config = dict(
    intermediate_size=1536,
    hidden_act='squared_relu',
    norm_eps=1e-06,
    attn_scale=0.125,
    tie_word_embeddings=True,
    extras=['short convolutions'],
    init_std_up=0.0209,
    max_grad_norm=2.0,
    warmup_steps=258,
    final_lr_fraction=0.0,
    batch_tokens=[32768, 65536, 98304],
    max_steps=6532,
    dataset='wikipedia_en',
)
Each number is 50 + 12 x the weight over its row's rms, rounded and kept within 0 to 99. Layers, rows and columns count from 0. The size before them is the row's rms in percent of the matrix's.

# o: layer 3 attention output (transposed), 384x384, rms 0.0413, rows 15-18,79-82,143-146,207-210,271-273,335-337, columns 256-383
# v: layer 3 attention value, 64x384, rms 0.0473, rows 16-18, columns 256-383
o15 095:39 44 57 49 66 32 61 47 71 51 49 53 50 52 40 66 54 46 48 75 62 69 55 56 44 52 51 75 70 33 54 38 45 50 55 58 52 37 40 41 58 61 81 41 47 62 51 40 53 39 56 56 29 36 29 44 55 54 41 56 31 33 47 91 40 29 58 51 51 52 69 47 44 51 73 49 43 39 51 16 68 35 43 54 32 70 45 55 46 55 42 37 31 40 40 38 37 52 45 48 41 59 70 51 46 57 47 40 48 50 31 39 49 50 51 52 39 48 43 49 41 56 66 48 45 54 66 37
o79 093:68 47 53 38 57 52 45 54 30 51 46 34 59 30 36 47 36 61 55 45 45 57 46 66 38 53 60 13 42 59 69 49 47 58 44 62 49 55 47 53 50 58 53 46 46 40 43 58 61 41 61 51 32 50 39 52 47 53 58 49 60 41 69 44 44 44 43 47 50 55 70 58 43 50 59 70 49 40 65 33 67 51 53 49 67 39 45 52 44 53 53 49 50 46 58 61 45 72 41 40 45 65 61 67 51 56 39 57 52 43 46 53 72 57 42 44 32 57 39 68 55 49 43 48 59 66 47 46
o143 085:48 64 42 43 67 42 60 53 44 45 38 68 53 41 29 65 65 66 55 54 39 73 49 65 40 42 45 55 58 39 52 46 47 51 47 47 43 35 61 35 63 68 55 38 50 55 50 49 66 35 69 54 32 61 44 53 41 41 46 64 46 24 55 71 46 31 56 51 47 51 48 39 27 54 57 57 52 48 69 22 61 47 62 37 33 55 57 45 49 51 44 32 41 43 49 46 52 66 55 46 68 43 74 50 49 70 37 48 39 54 42 40 56 33 52 55 36 48 56 58 53 50 55 38 51 51 35 55
o207 105:49 45 41 53 54 55 45 43 33 43 58 48 45 32 46 55 45 45 63 36 72 52 51 57 43 28 67 36 29 56 55 62 59 63 39 70 57 59 27 43 42 46 30 54 59 57 46 68 55 34 52 67 64 55 43 65 64 50 72 42 39 51 33 18 49 56 49 41 58 58 55 48 70 71 49 58 56 38 58 44 51 53 73 45 68 22 27 56 58 51 45 61 33 46 45 48 52 66 59 39 42 46 53 59 53 57 43 50 55 42 59 38 63 53 37 51 57 50 36 49 38 52 40 47 51 77 54 47
o271 081:44 44 62 52 76 18 50 51 61 50 39 64 41 41 38 62 58 53 39 56 45 74 65 59 31 48 43 62 38 45 71 42 31 59 54 54 45 41 39 49 63 52 71 39 47 38 46 41 58 42 69 64 38 56 34 55 47 42 54 54 44 47 59 56 46 41 47 55 48 50 52 36 35 44 64 65 37 41 61 30 69 31 41 38 62 63 44 41 49 39 61 51 31 44 39 42 41 44 27 49 46 75 66 54 72 68 40 56 44 61 45 40 48 55 21 58 27 40 60 47 52 48 55 46 39 62 58 52
o335 092:40 35 57 44 68 23 51 52 60 56 26 55 49 42 52 72 41 57 61 60 53 68 71 45 39 52 39 47 62 53 59 50 29 35 51 33 28 42 47 37 68 50 70 31 46 48 67 56 57 52 54 65 22 45 22 49 49 66 51 49 25 31 58 65 47 43 40 50 52 43 62 35 38 32 57 65 35 37 79 39 61 38 49 40 49 72 44 54 47 46 70 34 50 48 65 36 58 43 34 60 39 54 47 49 40 53 29 32 38 45 35 34 47 52 37 54 30 52 72 59 39 47 59 53 39 54 43 48
v16 104:19 54 52 72 51 28 76 41 38 43 58 63 50 55 35 58 28 57 50 33 54 54 54 59 57 66 56 37 49 47 37 40 35 79 82 42 44 64 45 53 56 36 72 43 65 54 48 69 60 63 60 59 52 42 37 37 60 40 81 38 60 48 58 90 48 35 60 50 50 28 61 63 56 33 44 52 28 41 63 54 62 54 21 28 74 59 47 51 53 43 42 58 19 40 60 58 70 45 38 43 59 50 45 45 34 73 56 54 51 44 57 48 48 49 56 53 44 36 45 43 83 46 36 65 40 60 54 82
o16 097:52 43 45 51 49 58 56 50 53 56 54 73 53 40 66 51 37 39 53 50 59 38 64 50 58 46 48 89 51 49 58 52 55 43 44 47 40 57 55 62 50 71 56 38 52 61 44 40 45 60 63 41 54 37 52 60 61 56 45 40 44 63 51 61 50 36 64 46 51 68 48 42 60 50 79 36 61 41 14 28 50 52 37 52 49 53 52 39 51 42 32 45 30 50 49 55 55 56 47 50 51 41 48 51 51 49 59 64 51 52 47 51 59 40 45 56 46 49 52 37 55 56 47 50 33 47 61 63
o80 102:55 36 48 52 41 64 36 60 43 54 45 51 37 42 43 55 52 54 49 48 25 32 60 48 44 55 51 09 60 45 61 57 43 26 57 35 27 45 55 71 65 40 65 49 49 60 41 59 68 55 42 50 49 34 58 60 71 36 57 44 52 61 41 21 43 58 41 48 48 66 62 44 50 43 62 57 55 34 71 33 52 46 45 46 44 54 58 46 45 42 61 35 52 58 40 54 55 64 38 57 40 51 67 53 54 51 70 53 47 53 63 74 45 58 59 57 51 55 44 53 41 54 57 61 48 60 40 47
o144 097:34 57 42 52 53 75 52 51 58 45 63 63 24 51 81 53 46 32 50 54 58 46 57 67 41 44 39 97 57 57 51 55 48 46 47 49 52 62 47 43 54 44 43 51 30 43 61 32 63 50 49 49 59 42 54 36 40 31 50 44 41 80 48 56 51 35 52 54 63 63 47 52 79 42 61 56 60 49 31 39 45 50 56 44 71 45 57 49 61 61 31 61 51 73 59 50 65 49 50 45 46 57 44 46 52 53 63 65 37 65 33 48 43 53 37 54 45 63 57 42 66 47 55 62 44 37 60 75
o208 156:57 44 53 46 51 57 44 42 57 63 43 41 49 45 60 58 48 57 69 39 39 43 50 43 43 56 50 00 54 61 63 60 55 36 47 47 46 48 35 52 52 52 49 54 46 54 60 51 46 55 45 40 50 60 47 62 48 54 44 46 57 55 56 40 47 54 69 44 60 51 60 51 47 43 40 57 52 51 85 50 53 47 44 47 40 49 48 49 49 53 59 56 48 51 57 33 50 54 48 54 45 45 50 62 58 44 54 42 60 48 62 49 52 38 36 53 48 47 48 69 46 42 50 52 69 47 48 50
o272 084:47 47 50 36 58 67 57 57 53 50 49 52 44 45 52 45 42 29 60 53 48 23 39 61 57 68 37 34 70 40 35 59 31 26 69 26 27 26 57 54 43 42 66 55 30 53 57 48 70 68 51 36 57 41 61 42 84 43 40 59 47 60 54 36 21 30 70 45 69 52 38 51 45 55 62 48 48 58 56 49 44 42 38 52 34 55 67 38 58 38 48 47 56 46 45 23 58 49 56 52 48 35 45 49 59 26 90 36 54 61 35 62 41 49 55 44 50 45 44 46 74 55 56 63 45 34 40 45
o336 099:57 46 50 36 54 46 55 48 54 60 55 45 35 44 49 47 47 64 60 57 33 47 58 55 57 52 60 00 48 46 64 36 43 55 57 35 34 42 56 55 46 45 67 40 35 65 40 41 58 42 71 43 68 42 30 45 63 49 50 45 45 79 60 61 39 40 36 52 56 58 36 45 47 42 54 68 40 43 67 51 63 43 40 47 32 68 63 50 49 59 50 47 36 51 57 53 60 49 53 44 31 69 48 43 58 58 47 60 45 61 38 63 58 65 58 46 43 56 46 63 60 58 53 66 52 43 32 50
v17 100:43 93 44 29 33 52 51 51 56 40 48 47 47 69 59 62 56 54 43 55 37 64 41 40 40 48 46 40 26 40 27 19 42 18 47 59 42 43 67 46 36 49 56 46 68 41 42 56 31 54 55 48 58 41 48 52 37 34 81 55 43 36 41 58 56 59 30 57 45 55 44 28 38 49 44 50 49 56 74 39 57 45 29 29 56 30 49 73 40 70 58 53 48 49 64 45 48 38 46 50 42 54 59 38 37 45 64 43 42 55 48 71 35 49 49 77 63 47 48 50 39 56 70 48 41 70 45 43
o17 088:41 50 48 38 36 63 51 41 40 39 34 50 43 76 57 61 75 40 50 50 45 58 54 51 48 55 33 77 15 42 37 43 43 37 47 53 35 53 54 60 31 50 47 31 41 72 39 42 44 43 42 47 60 55 30 62 47 46 35 49 41 51 53 65 58 42 34 62 54 58 55 54 69 53 56 49 48 63 48 48 54 62 51 41 33 65 67 50 49 55 53 63 40 57 32 33 45 46 66 42 59 61 51 47 38 40 59 49 30 49 52 70 45 29 61 59 34 32 38 44 50 59 51 36 44 47 41 19
o81 107:56 47 50 36 68 46 50 53 46 58 58 55 63 57 25 44 31 45 51 46 57 63 40 59 43 50 51 00 48 50 46 44 41 42 48 63 56 53 60 63 54 40 52 46 59 35 59 47 36 51 42 46 39 37 54 42 43 43 54 49 54 50 47 55 55 51 57 48 44 53 78 51 50 63 41 62 51 52 85 53 61 70 39 61 55 45 41 46 45 54 52 45 46 54 44 54 44 43 44 59 61 53 49 52 45 51 61 50 42 49 48 74 53 47 51 55 21 50 30 55 41 56 47 25 44 50 48 41
o145 100:45 56 57 41 61 65 56 52 24 31 52 75 32 69 37 67 53 61 45 36 50 66 55 62 46 52 37 30 43 34 37 52 37 46 65 58 42 45 48 55 44 46 46 59 59 48 38 35 36 60 45 37 64 39 49 25 48 33 52 26 42 44 47 64 74 41 36 47 58 49 65 33 44 52 44 64 40 43 63 49 47 54 46 33 33 56 48 40 55 52 43 55 55 37 38 34 62 48 42 39 43 48 45 51 30 52 63 50 39 52 33 55 62 37 54 66 47 39 30 53 46 66 38 28 37 35 49 40
o209 113:40 42 55 66 68 64 56 51 39 49 55 57 54 53 47 40 39 30 61 52 59 58 41 57 51 56 61 00 53 68 71 49 55 66 50 69 69 59 39 43 45 42 56 53 50 56 69 61 53 66 34 51 53 52 57 53 41 44 46 66 56 62 58 33 31 50 65 49 47 65 78 69 54 43 43 59 60 48 73 53 62 56 51 72 52 79 46 53 37 45 38 46 37 51 51 64 62 56 48 55 64 53 51 50 35 45 49 48 40 37 50 32 51 48 48 38 35 55 46 53 51 54 46 47 56 58 45 59
o273 103:35 59 66 32 45 37 42 49 56 23 40 67 42 62 54 53 65 47 53 53 50 64 65 61 51 49 40 93 22 60 44 52 47 42 52 36 33 50 45 42 47 44 37 41 62 52 43 43 20 30 53 45 57 49 49 48 46 55 57 59 29 71 50 62 79 53 27 60 57 56 53 43 61 64 53 51 37 54 22 65 52 63 49 34 39 47 61 50 44 42 53 52 44 33 47 34 48 36 42 33 53 53 61 42 46 57 46 62 46 47 40 47 55 36 47 69 35 43 51 45 39 65 40 35 47 54 60 43
o337 099:37 50 64 35 37 40 40 51 56 35 37 58 42 52 56 56 57 45 56 61 38 56 74 52 53 39 45 35 20 46 36 54 36 59 58 35 33 45 50 63 44 34 63 48 61 62 40 50 25 45 60 50 50 44 42 67 35 57 63 42 34 61 46 58 59 64 48 62 36 56 34 38 61 43 33 60 51 45 73 69 45 35 56 41 44 47 47 70 55 52 57 46 37 39 57 30 41 36 58 56 45 69 60 48 47 53 51 62 51 55 46 63 39 35 48 68 43 62 48 42 41 65 48 32 43 68 46 53
v18 101:43 49 45 52 42 35 56 38 64 61 73 52 44 43 79 49 40 55 68 32 65 50 49 50 61 39 58 56 55 71 71 47 34 52 55 66 26 63 54 58 42 41 59 60 56 64 62 44 74 55 65 52 64 46 57 60 44 35 63 31 57 36 41 71 53 64 56 43 41 46 51 49 41 66 48 46 57 35 47 30 60 28 30 24 65 38 37 69 53 28 60 64 73 54 39 62 41 51 43 54 52 50 46 61 49 35 52 35 54 49 61 45 54 39 49 46 71 60 43 48 69 38 49 48 49 74 61 67
o18 087:36 61 50 27 23 42 56 61 49 67 32 61 60 55 44 28 59 51 69 62 54 45 53 37 52 51 46 68 55 62 31 72 63 52 48 46 39 47 62 44 51 46 61 32 55 64 49 56 39 44 53 53 55 55 65 56 24 51 47 24 50 34 55 55 51 74 48 13 36 17 55 47 74 51 51 42 73 49 48 60 55 61 54 29 35 53 47 44 54 28 69 54 52 49 54 55 49 59 50 57 72 55 34 53 67 56 66 50 58 50 59 52 55 43 46 49 66 38 46 60 51 37 59 46 60 56 42 43
o82 102:54 42 51 66 51 67 40 71 54 54 41 69 42 36 32 53 56 38 42 62 31 50 43 43 56 54 37 86 54 43 43 61 41 28 52 46 50 47 48 46 70 58 60 44 62 66 61 48 44 47 30 36 21 49 50 54 36 46 37 52 45 20 63 38 43 49 50 50 50 62 56 44 53 56 63 56 60 52 58 28 52 56 48 39 21 57 62 41 55 54 49 48 60 43 57 50 57 59 61 46 71 67 59 60 42 35 62 52 29 52 59 32 40 46 66 56 56 52 65 43 30 52 44 55 54 35 35 36
o146 089:42 62 50 40 45 32 40 52 51 51 56 42 49 52 57 43 58 56 52 57 43 61 71 36 49 54 63 50 48 49 39 60 50 59 61 56 42 54 51 31 39 51 52 44 56 45 51 73 39 60 48 40 51 57 73 41 48 54 48 31 43 44 52 65 33 36 62 18 41 41 63 41 54 47 21 51 69 51 54 41 42 60 61 42 44 55 40 31 84 57 64 40 29 48 54 35 51 39 57 39 56 70 34 44 67 48 51 59 46 59 58 37 43 74 20 49 64 59 54 38 44 40 63 64 53 31 67 60
o210 098:59 50 60 61 56 71 41 56 51 58 43 47 57 47 41 41 59 50 46 26 35 44 45 49 34 47 29 26 42 49 54 51 61 35 44 45 76 43 37 38 60 71 57 52 53 56 67 53 59 39 36 26 32 60 31 49 48 50 54 50 49 36 63 27 48 49 61 53 69 55 67 44 54 41 44 69 50 63 47 46 68 49 35 44 42 76 63 57 45 65 48 58 47 46 36 49 22 37 52 48 51 67 60 51 52 44 39 37 47 61 63 46 45 59 51 45 27 44 71 59 48 40 60 67 70 33 51 45